Weights of a small GPT-style language model, trained from scratch on English Wikipedia.
Size: 23 layers, width 64, 3 heads of 32, MLP 384 GELU, 1.95M parameters.
Architecture: biases, untied embeddings.
Training: a variant of SOAP for these matrices, 111M tokens, 3199 steps.
Each number is 128 + 24 x the weight over its row's rms, rounded and kept within 0 to 255. Layers, rows and columns count from 0. Numbers have three digits each. The size before them is the row's rms in percent of the matrix's.

# layer 16 attention value, 96x64, rms 0.28, rows 36-95, columns 0-63
071:129104163117139088157135108109144177108123116062132096116133161096169142158155143156135118129114167133136098112127155155147129138117149119153156113108089104122133122147127121115163137186148103
072:125148150107084102135120144112143147071096081133154171125143115083128149135186187136122124121118096167134145109138171129135107109107103107123138110130132135137110148136148179112136144122132113
067:155156126141145102091140151118146106132144116141078137095133091095096175154127102105149143118130099139138084138114121083136114148171122111093138149178165105150134097151142137129107108118104106
064:097116101114071150181109163132134137097129143135096121110127117101112141146172126171150110169083121126084153098121142145114103172111155124123159127137171126141155096119120106137122119109131114
064:087130134117134162137124115121143129155123184143151135148097133120159123154137102142109090124121095099085144090096150107141116112149117158107125096195166098151161117119098129136136162151150130
063:134133132113090098103157073105136126139152131105122093129145097150119135128150129161162105121122104063134122166108156105123141130107166089133173172138133097156131124126112137145088157154125141
070:121139133132158146129115131156127069131129118179175133112129076104101139114146150156139095139129152154150097155170153094108147156123141136122158149119098122085126119133107159097129133130177103
061:111113139155160120135143080159154180105122123166103112173108073086135146136160118103146109136130134102182139137140131123127133141151133112110161116109132124162118120145131180112102143124151091
070:160101131146166110139128149111153142119102078175143117116129120146115167151089132182174124145130123139138173116128100122151082116130179160104117104110115103121134106098162116125143127121107112
064:141119098119101134135110109156081108118105087103170136121095159107147153128159096072149145133133090169157141113151135140171124141101145137144147089104151111147124149130155146156137154096140135
069:114154162120159181135134124130142144127124110142184123174127129106123135135110159109113120093139093164106149100116166145114141119134156132148085188100107106089162142144105130136124153160146132
071:171128145123104138111131137133176101094160160170130164131107087110138133119147100147174146159127119118148092124089101117128152168108143114153121144135110085129117121099110168126122100100090147
068:122093116153072145147127120133170110168137109114137074119161169158145139091104142140102097129113149169096095138120126095114089153148141159131126119143162128134122138103128158111153166140119147
066:122174099165137093184156108114115136150139125150119178102131101152102151136105135171122185141121139126128093146138119160133129139101132131111124092121137080146157122121161148119133135123101175
062:085081120149135101094145174138097131159079129116103117149135139117132073153102128131121129119080125096149127211111130137115120152134124131132151152141123137146135143120112128147137107168155113
060:134133131153142117151121128118104070103127112131143123150144189118124122140112145164132141127112153150094145125100146160118094130132173138115191182132150147126177101128129145164103103097117121
069:109074142163133145157126096159145140167123102101171147122150157091143133142179085125135126131143115166123154125157101152124111107126128115129111163121087151116115165119102131142150108077117140
062:079119117158149120090134100139130143109125147104181127151114114151141159126105149144106105131143124100153135139120105158123093133165167092139118135133109133178174108183115087131133154110142153
073:120133123127110154171122098145140106099105117128146090130091150123103116164139148150099090101121086140120097122126193144133156103121161135130128126119101148161094110152157098161138155101126173
071:124125114106125155161113146140142160136122103098114086149092103131143134137129151116113073110183161155098144100129126196119145118099109112150118185122110112141113119143097130130154156118127158
068:118115138130137152131122102132158158099091165142113131094164117124154103105145103100153132089139162115133065135133121127080168104141124136124115157063085137134129103119126119118100119146160109
076:079095115115162114124126094159135122180133119095086139131148153151126112152117123136119138091158123142101128155115108146120123114115167141178135105102147128154098137101131112144159161092174165
065:152120145124113186117136166115145097111117151151097114130137143129103124141153153116116124110125123069154094139100097164122119070154082123156134134154157113115114112151130157104107132142150177
074:122113115115096156139153095140127164143112175111118114085095164110133099114092116153119124134129112163133149104159115123138136074159121095173145119120096098088092142142148166133156101124123134
075:142078107095161116148134127133121164127119140070145111160132138155107139155074157168100091141109128126107125142140184104115122126158082153122149105148147129132145152100132172136143135137116135
076:133140149111132143134103136129148147096084142125117127163139180082116101115129130186121193132139145111100139131143156122133165140111125141124091156143146079139130106175138109104125131108082121
072:111092141132117134173139146161053120131119099123088108107130130129170153124116176174151134143098125114132113151154142125145125132141150121077112139131126114120148114088166101120175103129137138
067:132105127100169151202124139120144093149151123111144132139123121132156103147079162137126180149096093130143142131124087136110142164117133081118141114117114090148127135101129105128077100136128132
070:145144152131137116140106095092111158135125142082140140081138091159101131124102101119147065152119152131114120126095127112159121104141090143102119149173162159132151136134129077122139114163159120
074:145112124130141133100114140117132148139102146106149113135122142136110143184150091114112110096158149143088153117127105123129107108084154146118109162158125092152127056074137147137156166102143128
062:109138154124133184139148125169147176083113160164118098089112161113116163099144135112140110126119156055127156128131102107147137071143127148145132123128119115104136153143141130145127106132112126
075:165141156120078131159153126127164136069140105133152142109124118144144132135122129115143135166117121139134094101135123107181174087087128131067089141103132117128081132125119128124101137146110140
064:130167117123080132118132131141146164162130128120090145134127084106091121131101126120162145112124100122121096110150188106179142145167139136109139087150144149142112147165138122132150169095103148
063:137110135132131128131141125176121109096119080114124104146112130159114153167124130175183120113152128195136139121107086098147147083109156115123120144096100136138129123169143122126128129116172160
070:147139131150141123104094106121119135138126139097140142164139164141068110100098113121107149091149110120097162126133139161072153087106121137120146143106179116126126108110138134137098178105165111
071:159147090104110181099146131102131113128135141109151140187087070133068117146139112117150117140120141091131147110144141130091126124143104166144150131132154143136124121151143120113127120107170170
068:117093139159061153103164105111186096141165112170099114090141095143119108126115096116111107111133133164122164114127117131113105146118119140106141108154123111087105093131129128143138138121092110
067:106156179135121150113124124158080083099155162123102138131071135096151124128142159141126165135123111116145111081109107155148158101126081097150142123142132137166123109129105132136168112102121129
080:113113088113147138086110102130127070126103133121157109157090146070121138140084125137112098130141165115130091124146123189144107168158136158102092122141136132121103149144122119130152114107144142
071:102112164139161106122119146092082122182114095106143097134126102076157119116160130171132091166157098122135133147122141146142126130117105140147128117138187121130149135143138158154124126169157136
075:094109133124099101128123146161150169130142117121132145148088112140131109158135151136140112184150138077118125160108125154115094111116127124158149118118086154096104088085092130120116180149154139
059:150117112130105115155149103112170173107125100091151100132094159099123130102122162124136058152116127130139161139110151118137155129114127145166146095088097084133141105144136081142131133129111110
066:140144117095082108157098162133159126109157118084150139167121115122119131095121122144097110157141159152108191118125094159110136110148118110143130104133129161125092179112176127145141144109115138
071:143102115201095145079114134120157112117115149159120126150113127146096152113147142131131104129130133201104146145101107169128124136140097135135149159162120126131112157132147161079128125117156146
071:175138118150141134090135113116078104117133157110179098136160153144128120129164122095145100127122150088152153102158088133144139146170185115155123140121126134111128137098114133118128106134180116
065:134125149109137143155104158149110105120171114099110103138096158104091142167132090165145137127119138139082103109129132134174141083121122140154122117107111148160112149113139134117182082130089106
067:150130124146149133139152153132108122148179136167126096157105131114123176092093134133119101120105115134144150159139146125106139146120136136115173145125111155182168144073161103144107110153086147
063:103159119105131133149128073151149120128098120127129110143133130120093139111154167161093122144074120082133060141102141123118105150145161137155141157122173159104112136120128117142150121111173124
076:109165108096138113110136099145142143135131127091116140097168144148076177094151150104152112160129118091164098139147109164104111118129108142137151124131139108160087154118154145120092138131128176
067:103097157138127132145124135125111142135137098115108108150135149134142143113102070142139169129149102084178129157109114124108110137098185118149069131133093139119124117120175152148121151098096107
066:062139114095131128144154124166116121072103094148147186147148123165163133141127140132096150137142116084109142120118120145136168160096129175132134101148165127134126128126110127103147149137120108
072:155173091113145101130126151129123113097112110128119130106108103175126146075120115115128153161148077104089069113149149147139139120112119136169101132128120108142114174143098120140112094109115104
073:119074151143152129125144122134163127112096143100158132127105069103123116148147099137154122102163118137107126152149142090125123167087155106147148120143085145098095116128148163114138184127152120
066:148130112108126147096115150159148095139171125091181105116113115097137099113136083131086110071149138162110098070105132102122118141127140148121133115143096147121116142161109151108137149162132142
070:133153138135122127081107152150118128087148125126135132137121088128160145135146157119152085116171143145117134133119123178148133141071101172101177153112137149094109105143167156151125111122098103
073:118137112133121173088157174170130132134102117098163100107166099143124100151091158166142148125118142133118131166103117150117157131116125115096103165117106131112074112151107092161129102136126137
067:094159137125124141150095099130138175113157095131135121097142092131129150068105116106137129129111149154132153092145163104149125161134159159130125172096130156185123144164114139146134095118146134
064:111117117104138131162124137144123091158101145124150137152111143102128107160107118145125137173050160181115187115162122130114116128142132106136184147126131101117118117094118113162123142128104122
069:098157147128109112116120130158151146131132152097114151163134146152167129115118078095109150139099132152152134130124150141147125102116083162180161114084069134147115138154107130142134124155107167
066:113143097136162146130111101090122147134089146155160177140142112150116087113141097118103084147114093157118117090129120116147105123116116153141112120091086102140114106118146152143092151144069122
# layer 16 attention output (transposed), 96x64, rms 0.259, rows 36-95, columns 0-63
065:131175139156092122129164121121143104168068146155116146127125103103151122103113102060122111143153098117128168126127130082095139144143117155128111138111139159169149122139134112144101094108128119
065:158132150113156153178133143135103128124103152153135116153112110147155138146128095141094142118145167076143119145103146161114141127152089142145089135084105124166140126141135150148120097064101145
059:111084136106150128106115118142105122134116101103143146137149131143114108094091133142118133134083131131126116080151144132134167097065174120159131135116102104173133142149084151099172136147103144
063:131119144129124132130119114151139150118094089109117147131108091131091095144110102145097096105184093126153114127136098149107124125090111146123065168158121166165148140120077143110110108118136132
066:116145093146137103119115153145139134125128139140114108146133144140171094169143117124186133123123127156134137126157090131145139149120099138134104109149129161124154216145113131094095147092176127
060:091121125155115129160139174184117154118124148149136153109156138126144130125129110150130133155106146153067111114147147141151144148083096114129119129133149174137085133146141084148134178169140122
063:179136071143121084136132123167111143098124116128111148153147133135145150138112123169128140118118142080067135102125099140086123077174137158117133140101152111119119125143116116103140108146098139
052:155122098131166148119156128117128162147125129088151154148157132184148106123094103164138164121140100118115121138112160137117173105116072109170130096111125155121131148137140128113180149129148157
067:137080120123119125141098130119131136168113117105132135113101133107102149124137088109078123132131102135140122142126137119088138097158106158144123165092190143143149163169166161109184119139125139
058:155107194148169148116128121076135109140123151152106103102135103109139130131108127174089099111140126092114153170140122107130140177136116089151094158143130153115127151121155140141161103126121146
075:162136096100112094146142155140140126144112157195128089145116136141167141160154137147124122151138167096084099168107101112127147128160109131142141126115154144082126163137157137168133137138124154
068:152117113144131132134149132180124146138140119138143117111201104137171127102103147134104139120127103122102138112162144137158097068135121104110118170116118132151098114145136126122139125094201147
061:088110125144154124133109133108142142167117157095134105149057132080135133172169127097145156140119095133120142114155082125107118098115148142147131118106107136130096139102102097143172104112126105
063:133071151127131137116156121117084130164156149150134133103127135139129156124115101129133055155127157145141148128162147130122106083129133151172119174141129159153115133119107122088169148141100102
063:108137161108135163120094140103136116138124136142106155118096134170123137120126143123157131134144115134154145089108119159106126150099185095082121042150143142135136105147112123171137161135118119
059:166161135159144154131126090166124159121123144163108139129098107130148125126137115151095110114107167175124151088161086115102144093101092148138100155116165116108142165107135122154163136125155129
071:154109147150137173104080131124152152115116116153106117171121101137134165127100134123169133116169134123134110142110148108134117155158130100141126138106131121081109136125150135144130073163171191
055:114128120095131132099135152078141108121096140142089134079112063120084153122144140120111082126120111128094136138123107098157159130126142165156116122111132119093164107150112145118125175165129115
073:147127127144164127136123192121145142162097105140115122117132160142130162108148124152128130151137155127156125150121062080155108167155098114107113170130121145098145135132146098165125089143133095
068:163105140102117122132091120107137096115140141151135124132118147126119151112115123116121143119145100111095104143134108079132133155145117167152133146129115137081055115130132088202077118148128135
066:110161061151113081105143121140169145107171110147144143153126092094141132090103104128130101154122081135099118125126090110164110109116126089142142088138110125125121096126138140129100120109110109
064:112118127116146152127104132142142139121128157140127127154099129127188156111145142103141135129140101146153102185143103132146131134135145104118136153142157178104128151127102112150136100210070136
063:131150141103164086140129090147116104126147123084111129137128150117127142089151101111075103132134164123118110134148126159149133103105149117127105079099107099134085115185113140130107133076125104
067:164140189105118106128127152139157147147130123087121122153129131121143141146150117096141122137156103144149150170131152120132119140140125121091156168150122105103125064119107120123170081070109128
070:103130110144061144118115107102157141144103156139119113135086137146124110106158107134138136132162130171176170152117068106106157154140124154101126124112150095105114130134108131077131109127109126
063:118132152116138124173159122161121110142113115139124102136132111144097096066139091130137113111106140124165132140151138161115067080131097124118167103123134138157118151141113154146142086089167115
069:148120133125143151168118136104151136167120122153119184130178133109148172150112102119071115119135132121172146118155096112089147097135159150145154134129154160151122168164105132117147102147130125
060:092149098122102116114125081117103158124106149153114134114113104119103130149104141125167121110163138130162097118098148092095119111115153090088102160153146164098109159104083100094126111132125116
068:098125075110079155136157149131160145148115135166130083134145145086120123114148136150129176107168119088129157133173123129115149094137127127152127156141089121119123126111177158144128122104099134
069:111170095126141117129150146150141128145131070198116125116143124089141127116118126126146116170131130123098084126091128114095162112199102106127139121110122117143118144157131159151127151143095139
058:157105135113148116105152147097116093099145135086111125132170064132128097153102144119140140130151119136120128111159122188093130176119122179126113149133105115161132167110105122148148156146119132
078:138117163111160163151103170116129117138133124145088087113103120117087114099154164110097110084125116108144184141101154143120087173158113156144144116137090145145158144149137132144130142124135144
061:074090116161090177106081134122099126110120117125180140115137117146142133137141113122099129162107126174144091112085085096144152145130112135119116126102101153124158136124116123139170115124151149
056:081124142098159125156150115075114145157133144140094107107142166129143144139134138092091149144103148111099140135139119144120116149172109194134145100091162143124137138111162131135121164087134115
070:161135128136140105139188146147143159125093132146111118118145119131128168174195131114167122130114182128128110135126161087140135124185137113148154096126093145112115128140150116132146110122099149
070:067119146124120105134120145146116118125086145111138170132168162088113114163129179118116141112130138108126088116098129091145127086092105094089132132129087134177134131132119132141140116145093110
065:149157130108123119133134120174112119090086111108138134117105140153119116152170087088107121115148128112074137135121132134154129147135128097096093116102106143122177134131091142144093107067141159
066:172146100079124109153119141115154142142119154106159157118173137119147093122083146120173102118096152139137115136149102124137135167081172145161126133097152142125142095143148154116108150138138158
072:112147157153104134150159112137129151139164135143155171104186120155095123113151103144146141101115164136112140134116128112131153105074070089139138102167147153140132117134140121087132130142089120
072:148149098120091117164106156137139139108123188175125183132130137165119140149084150102130140151107117112110127099124132127117124111144173105139104168146121163138086102139134120104109119100145091
064:144144111137151134156118112117136062111091105164121096140131105172138139066122146131121119118100206154133104111137159149109143113103147112090141091113154123127130135106137110133146108108125122
064:116100138098154137153159142152111078105126095166096152155149150141135109153125134114176162122140124100148112106168161138086120099154092109146132151148168164114127151126136152122126128131142172
067:131101134107130122122162107148090122118116129140144130079091147135124146148136150150115118112182114119124081108162149167139118111079122161145134129136139103131148060112095152106098095123121091
068:129157138087124113160159149165112121150140092110138162127153122133162116137140103157090121148137173077100126126165118136109113114118157132133123092108124139134167116148113123176136170137074107
066:119119133145147102176160127128106149116148128094126108144108130078121142091091122154131143118125128117132119187067141140103116132123115147097109145159152134118126144169164129128143149120054115
065:093119122124122114079155126103107139148110152168148175108127116118173091078094168103122117154120126127094131141109134149115082161129129134138142118137143127118145097154140124143085137153166171
068:156132105113123076127077097145137136124106127090106167139144152183149100168116158134150118104159148098141125152127134141128120133146132148123099093133134087116107156135152152105131117118191113
063:095123143150153117137078171085137150094150151144169122136134086127152117126112133136179164118164112158133142111150082127154133092107123133115094111146126130137146103111116114101133146184108114
069:139124148164116128135095125139117098153120132143094107170135081105148128160102143140154148095144123134108160115151152088134163158088105134126120108116114167085120131155108089110160112132115070
062:143144077156127113134124077124125153137130172139095120111123113116121123130112114085141111134111159163123143087122139150143119097149088175075151068132157110130119129161100109125132143108156141
069:155100150147121111142111138108166102127136168155082075069119106084137113116132098163141118098100128134131097135126120128131118131110142094134096104150125120164144148127101119175122132086163143
066:107108147134113185117093136142112142129165135140092128114129165093112118137128126131102136123126143127185109123131118180138154141092175108128164147145132144126139155155146085124131131202130141
068:121162126105133132106149138076118161133120130164121136130111115129096117123160135122095135114096154125143129098108116159115138061159141147104080142097143113153161151147095170137104087117092114
072:102130173104147113145140120102098132143113112128097147094110145142105141104107140086148133186142119158128166186136122136155122108153132108120144131138143142144155073139150157096148085091116137
069:125138126090130086161173138137137122121090138111127144114155155098092159134122125141091171143133160171163142114110161123120147165122128136137118063082113112141164142109082134117125126128141142
073:127053148125118119172151102112120091139113110141132144140114133084113117140191098088098134139106145123119121120119119157160108145143119151126137122122113110162154150138164142105122176088125102
070:125104143119114160096077152120079103116133208137128107145145144130147111152149145151115135134147114104115138174132110101111157135135154141084137146162158093082136114141105116103123134136140149
067:111140163162108129098118138146129128111151071118144151119118140127153150127180161117116144088117131117095070184111164106106115132120142116141115125102152098138132077121102150088100129121138119
070:137101097132138139091142114172140090150134134117132160101100105102118125120169204124157110133105128129113146103132167105134154135104165126103121129135184122114132155088103144151121119118108089
065:115115154113070118113107163153107116129115064082127072114102105108121173138113136112123153131115153140134126139112151109095121141158160116109136117148149123110118101126061117127123106122160121
# layer 16 attention query, 96x64, rms 0.205, rows 64-95, columns 0-63
101:175121118130118107114100135111126105132154137153137059121127126148120117108145111137149109122109091159145147088156087195131141118135120150109089134146087167127142131102141132142104107079133108
091:145144123107122124174101132115111127157082126115184100163148119093136143133157132142154117131120105084101119109119136076107132147102107139143113093113147166097127136115097139078138076102133123
089:142103095136110159136113120136129117149112120126162114071106129141127179158119161107140160126121095121099127168137123143167153103107151153156106128156158136103145117101107109145112178183125158
083:143190132187114147157114127170106127131138131161133120120121077149131107104121165139150105087114146159129169147153134111125096140115107108116165148167163115137127140148134121166114127108166138
093:098121103137128115130148072146126152134102130126116137099101120134142117148156131123163145119149147137065168144100147176130104136122122170096123115147122076101149169114110153112099085145147108
081:124129196132118142168105116090119125161121133082127087130135142174179111153163098126145113077132170095116111128159136134095135136180121122139108126133115105119105157134143143138120143134124134
079:106149136129107124136140185165134118106144136117125127151121075108109123155110141159118153103129121161150118138191099119117084103129113156107109113122140118103162090101088134109079140100128157
096:137151103119152130140145119153129128144113123080151152068119161132106110098168135128122132113100155170180157100118145104084155122107155115157125141144116117136138099074084129128125127122089128
091:088100132119143136140138177110153123118105174157112093115127116143120121108126138099128141160101140102110111144117132112175129144080142066141127064123140108091162150106104110162130119124117118
093:130113164133104145109153158141123109118111119167096099113097166111152150063150152136127131120103131142102156149101132106113131129150127163125133145083149125113130156097098096196127105149124147
089:129137139125077109137135117114091156149165155158147134139111104141168141141135107120151150143126113152116114121132095104096129177101146155131173123166097129128116096153142099173162131123081169
095:146131149154128120160119146133148168109072117148137142147096117168126115078130126093101163131116134105127092129092099140095102141153099132124115102121136155101120095136137102139095111074085112
092:099131157150087101137144122136123114140128104086144128137165115113094125096063186120103137116164133109131142131069098137146114167111103102148120108128091128110134087136115128153115127139155115
090:134156139120113164077144133117122173099140095081153106168118153154169167112170132105134153123171109131153087123131163121138093118121095103090123145141110124109156110119133152125146119141148143
090:123102121122143118176129110145165093140102141120150109137094100131134149150164134142068141079150146128112106116109173132147126127160114075118144128111120167104079153131127166155117145107131110
090:126118100113125108134078156157107148084080152135146106118163161128153122126167117126148118094147138113121085150116096119140089165165126121139122124120110085111087094123095134101118109138165121
090:149140093111129078144100103142144116140135141110090128140109147108120116139132071074131096132116110108116117130164117108141102173098103124103108136087176139127146113119087140179157149115133120
087:135131121138075155107135149109086126107138112097136133073127118102129099146146110160096123115135134115116098165122125132151151136117137117151152134105188129127116184098146134121104085147087086
103:098189129162153139134119114119167134145123094121149083130117093125122113118140127137105121147164134141160129116121113117163142113136120167174117138130123071152147116114137147091168163097086152
090:128110100101126133121119113127157148124134092131131165119182132082159147132127136110160128093123145130120065096128151159114115121135109089177116097093122123133163148117157135177094127120143159
082:113124156113143164144139086086111150143118109133134129137156164152116122135129118151110116127203110168179130102182127097169124148112103118136102136138188140146126129096118128142138116135114127
093:150127153138124092073105144155162116139139101127120142162122110108150111175101166099144170130156103142136153103136152101083139108150172124107117087154131153129091156150107131140125105137105113
093:118122144169152103117159127178146149145131101114105124138154125088159108139139093158091102108125116132123114111147114126112152134111136108129144146159106111050106119092142087114130174119128089
098:097116103121117118124095124112104115118136115177124128150084165101110115113137151114150118093141073126169138136107127144114128111147115136184143143147157130065137104155148123180167124107116127
091:171112096146152077115113106120125121079116134126117084106126155111111147126124104094119125169124110108119124136134129120122079129165117146133120101129101133106091146141123077113060128156093110
091:179112104123125117132142098130132134158147130157131125133159145100124098103115122124107136134151139148105119133144117087149080078120110139158126137155145107122177087131133162069118125063144107
091:132141128155088165159131122094133133124117163109134122110167094079143098113125150104117129124177143170136116155136143121112147074149139111093133087113112138099135091129121148125172124170098130
088:147150120132093130145134133139147117111091143124096102112121163109118142153113116165153130113152126144111141125133119094096122093120091108147048176130087161161132134186130111124149135130101115
083:109161104124114130114087126147158157148162134150149144099083176141135125113079141149117110120138146141085110095161133124151103146130154058126152166129119138120144117138112145130098161128092127
090:129172137137123091113139117129105152143121200097166134118129110086145126126116135114150137125102107116120160157178153141178151135135138128158121145098079126076105106106146148133145112112116146
095:104143091107122154119173142146143080132130138142113126149162121121133091121100120154119143138152135102108097125089109130132110135124143162104095159135128175116122103117138144140040117160124163
086:131132153156134137106094125093140108082067145115073151161108140114114142162084146127119117133127142169132115114133132129139142169091153158142136139169118098133149145108128129134099110088157160
# layer 16 attention key, 96x64, rms 0.212, rows 64-95, columns 0-63
099:132141124125122109119091126104173117147136161119137085112118085092123128093141114128158108107147076139172134076139106180148121096113142172131141135166125134128136092131119115142106113084153129
078:122163132108152126130096155131104147175096163110175126115141134141144162150148117125123119099137093087125116129086127091116125152137115151144126093103157147081115119124094146103128076084139152
088:142085124123091114137114103138121124143124100163137107067114113130129173172129122116137170114142085124106144191112134156121165111076128129155115125132165150114154099103119111119116154132142144
086:180178085191135125129123126170086093137128135112121113139133074155119115114117171152157112102143107112103151148117123125145102105154097104132114121169151102131129147143110132152140110113140130
092:083112079142095097117121093129135139146115143111113165116096112146109101175141145113152131103123129157107140134116184107141141109123108160122106129153130064133147150116110181106116093121123123
089:117137182126131097140096134097132105125148133097172123099100167150157125174189133162129107094114155118103109098125138136122119154175106159128121142131090103136104155130115163143132131134113150
092:134146130131106126145143168153119116100147111120129125126151117134142141156060142145093135143132157159139121132190074150097109089117097124101104098121121110126159113124095132126100119081168146
104:137158127097114119145122130151107110119139086105110140086127134134074149104121118135092118147112113168161143109106092109115165095129177093148125140109113081153132154106070142091130125113129127
088:126121093107144112135083125127167127140108121120134099121167143133119151072142158137112162111122139158090150144136183086146131135078125084141148093103140134100143121098145111160112141148107102
105:132146112130083144085166151129147132162113134149124101121081146100116143102141121138150142107108190134161160145113146108114170128142105117105113130171136155115150158097102123191123128130136111
090:112140108144066129128147154117107147126158150114116150114129107135141130144138109079144164117096119156104106115108086115131084132103110177103145106166087130118119113137104086120142176145096136
081:093142144177126131158118137143160150117100116138131130114099158193116135089142162118138173161134131136149071110118129143104149149131096147130116145154114156112169109116129120139089125104086115
093:107106173166143161150151143110105131131124108111128147108164129124109127131071191131124119110148103115131131126091144114164121174113138116115111123126061146143172089118114127150121107141158118
094:129133161153132100103153123144136143080155093129156117181108132121182166111159122117126149142132105114159114137140144143142113104118164090131086136148124121119126080120113157095174101124143162
102:119141137105110115154139123150155115102129137166090106133079119142128134167171122123078147105141139110108081127097141165138122138146122107146122107094105164119152170134148150143137131080145074
087:130137106126073117171109160158131143127089090137176108130164174137116118152147109145171118110147151126164132155130129147136102160142109103117153109109128119110089103096117185126121125130147107
099:151152106142136084111085103167140129139155150099094134107132157127093102126151100116106093177135136121128122110140137132122102158108121129134125140113164131141162110105123117180188122165169146
082:116147136125068149111154120103141126119100128131116122085105152140134125128165125161106114091166153133143144179159102130147098136124147147136165104102167113134114172106131107100094149165099104
108:138134169156161148140097123123124125140136108147098087122156082108140134103151108129083102137143147122133145151128101117132130132120111154169122126093139063155123133170108168099124142088106173
089:142091110111133127088113133115143128150096102126136162100205146096171123147158147126148127109115165126129082111116130134128101105182130107142092103114140146127159154126144115154125147108115165
089:114151172104137164135117116116115146121138113150132120107147155138121087135171106153091115146130093201163150131163100108166124150104100097113088132120186137146121133120113124122138119149139119
092:142128170149153130108114164169115148129132141138109131106130134126149126184137183086145150142141134149134109100149163112065126106160170151102106135096129136115099148163106113142097115128140107
092:138126145141143121123150133163165121100133127124112157108118147103172153154114119125112082107107146144088107130175096106146172124119118137129177174120094112085095148108120110133148130085134092
097:106114123142118105118097138137090147170159112153082141123138154109110124110126153133133140103140109142141129135094096133138117099158127115165135131150150125069100125189149133127197130136157164
081:148141132179094111129132134109126109130109092122103085120110166085128107152119055101162145161159112143125122126120135155139128155137135128110145152106142150075162109132133111137082144130095113
098:158104123083115094146163106140092116124146136154125148130150131111149108090154142100108098151135121134111123149144109096140115083130135152133125177106126122123160096146102150075130116056143123
088:149098147134117088151146127119125095085132162139130119127140092109131159115161157111112114144129146172118115161133118102127163092168155110116121093097139130094130106148109134100142124195089153
086:138153136122120130177111099153114119119117157120123114139136158074149119154094122141139142142183105091119195133110110128108120106142102158151075160140114143140135143130111134137151155147076132
079:166142117126119121109093124161150176118155119146087173124128124137129127133143146136121144105156128091123154115165135145138089148100161066153083135143110126123150149169114124107106180138104126
087:176186147133075119116153096130165158153140169095114105123131136110096148137094120133136140115108119136085120169132109111148106112132152114151116104110062128120127104118163123101122120124153133
092:117148067134124149129166150157151113129121128177141165117156106129183105127125142135115120131151121112124147132109122126125123152114144147125075158119134144109137110101166177160084083162115146
086:163132139165177153124091095098124139097100149101089132145119132108139133137128177135125138139128136148153158114122105115145120159100130122104127096164142111128099165078166182133109148111156137
# layer 16 MLP up, 384x64, rms 0.219, rows 0-14, columns 0-63
082:091148113123104164095139088117127095112126155168147116095139160136129132146128152153073150130133148118090150135135093111141100136127096101160174149156180102140112123143115120106161137159111130
108:093097184141142134102146172101096127137128130144122146115134133124105110175131133132121091094110105112124147112121132123158101115072161174121123136124205117084151116106119126121122141128137120
105:118100169139094121127152179129142139124135145120181169151133099115163127131130131157121194107139154136141104121110112145169159108120123138127123145142167143117091104148135098137106105140070135
108:091088124099137102154133124145134120150138105154144135131168094093087121172144155139104133083142122175130096135151131093137093126120122136111141155114162098138161087102114117116130171113147095
103:148132150134106141090129121127131118116114108095163098147140098096138141102113104134085185098144105087134131148170107175164136145128114141079152144119146163130087111129163109123144148146151116
094:125150125136161141144169102124148114128145102145163144118137150100086115085129098121113136165140092135094150167171127125136134158125108131093138112107206105165121148170122138136113142121111120
082:131140118109117108156118117109144140103122158172120129126078159112134132092102107099127116145092068140107126120118093141127108063135107168108079138145144141118082158117108126094127110118136143
117:120113109132127125168155131097097168111124145117119112115133088119100133144134166148123140145106159176139148140153102086181109089163136155107144108158109107171104130098122125085139156108107135
108:116127168118138104148125136085138149132147157099110148152143081131135137075103117133123137102111161134094118090126163131108126155111147119164125103123167108135168140115148111097088174156106092
085:122113145115100086150130115145114116125094139144098128110144149165109127099107135149135105147157165154118068091124175122122165147142125169158138174160132119124099161114101123171140121107110105
106:120161141094130083105116114128085186115143127128153148124141102133160084159109074128103138139166105141159156135106089118155142105131127131113130122125115097116115162114117180116090147122107121
103:122119106136108146091137159140126149126155160105063152128123118130081141136135096123071117102156129139129138165108101144157112127152142105120189103148147147101104143097153133133126154102148098
105:117170154120147149102148153090133120108136084105112137104160088149131121129138129149124154175158101096141151146118125104131110128128158160136101132129159151129079172114115111157136180114154092
120:130105107135148130114116181157138158140129125114169078139159128082101143169190141100132150108124095101118141137155114134148137151155132109102147143102118135165137138146079144129138163116159134
100:110120101149109110140132126117120155149151170137067154099095146152140119159108153131100104100156106172136143112106141126162136137165161147182101117130150106167129088157140106139101131149134141
# layer 16 MLP down (transposed), 384x64, rms 0.228, rows 0-14, columns 0-63
077:159084151120148101188113131158137153101112118112110119141139145099112151118130142108115135139124115125182131121133159190084105151150134115167097098133086125124139112143139166151115132094149144
102:142136139115117158130114121102102122108164156137128137129163122120134142123104116215125161149154131126149121155132172129164147109184131143144147162144111139121112131116128143089095073128138090
103:126116128105141137113138131142141135151129090083122156122101150113119162177151106129155085108112127154148130122148144117098110143125164103104130125144171127093080139144113103166085159093181124
116:154116184096116147122128129131098119131186161166130074120167119111142137124135169142107142115093099138142129141123141105104141104101099155124136139131095122132135088084117120162094109132105094
115:151122128111145158135110105138133092174182162127096151158140124097131126104086041135152140099105155150145102157114120144119118163147150093112140104135107136135148133133115121122095129140136121
101:159132127116078115138136102191148139120163098103136165155138138105093122081156145098136146120113200141108107117144151099169150132119110128116106097122147150124130156146137120132114113132094120
079:153122095128141107111120111162147095140099119097167125130155115123118144143126146147130104104152114099141101113134136117146078158119133100101132127100030087136136106147115107124127152135099156
139:132134185078085110182161111079138163114145145123092117142122136154137124157138079141089156121143145142116143133108094151132126130120119134159101094137115107121128120128119066132141148137119139
111:100132122113098108091108167150136068119123118121168171111098134117102137163092101099124120117107141148121123111113106135092109136083122157126117103130138128091121125175140163135121064136124128
087:176122139129092165128124090151165129092129112108119102125128155129145152146137073120128109119088137152080083117122109119124132110104144122160101091129109136152153106126156059125132127131123161
098:146143179105141118159142094107183129131151099110119142130076133079101086122134142118113120157128117135110097120127152117140125120124187133168136115171127143157134119124101090135096124150090128
111:124170140136112116098096145146142088128151140129159089112115109119124123079095149105132099123145132097127130099077123130104133137125086109131140183124084116161101162139090098114151113125091128
105:110126086120172127146137146149147129163131124125143060152165115121131115087151141112166140129162137089126125144119135126152150139158169147095110114134120148128082153167156145124182129156126136
103:122159093129141163145150122109124086137154109132112171113106136116176104096122150111136143161119147177101120111162130128108185137161075151127112146090130139130114142154136147077127106134127125
103:167131147103109171147178139115136148080128104135151118138129091129130070192135143135130167122157109099148114122136152160126139140111144133129083136103100126128122097162131105125114082129109116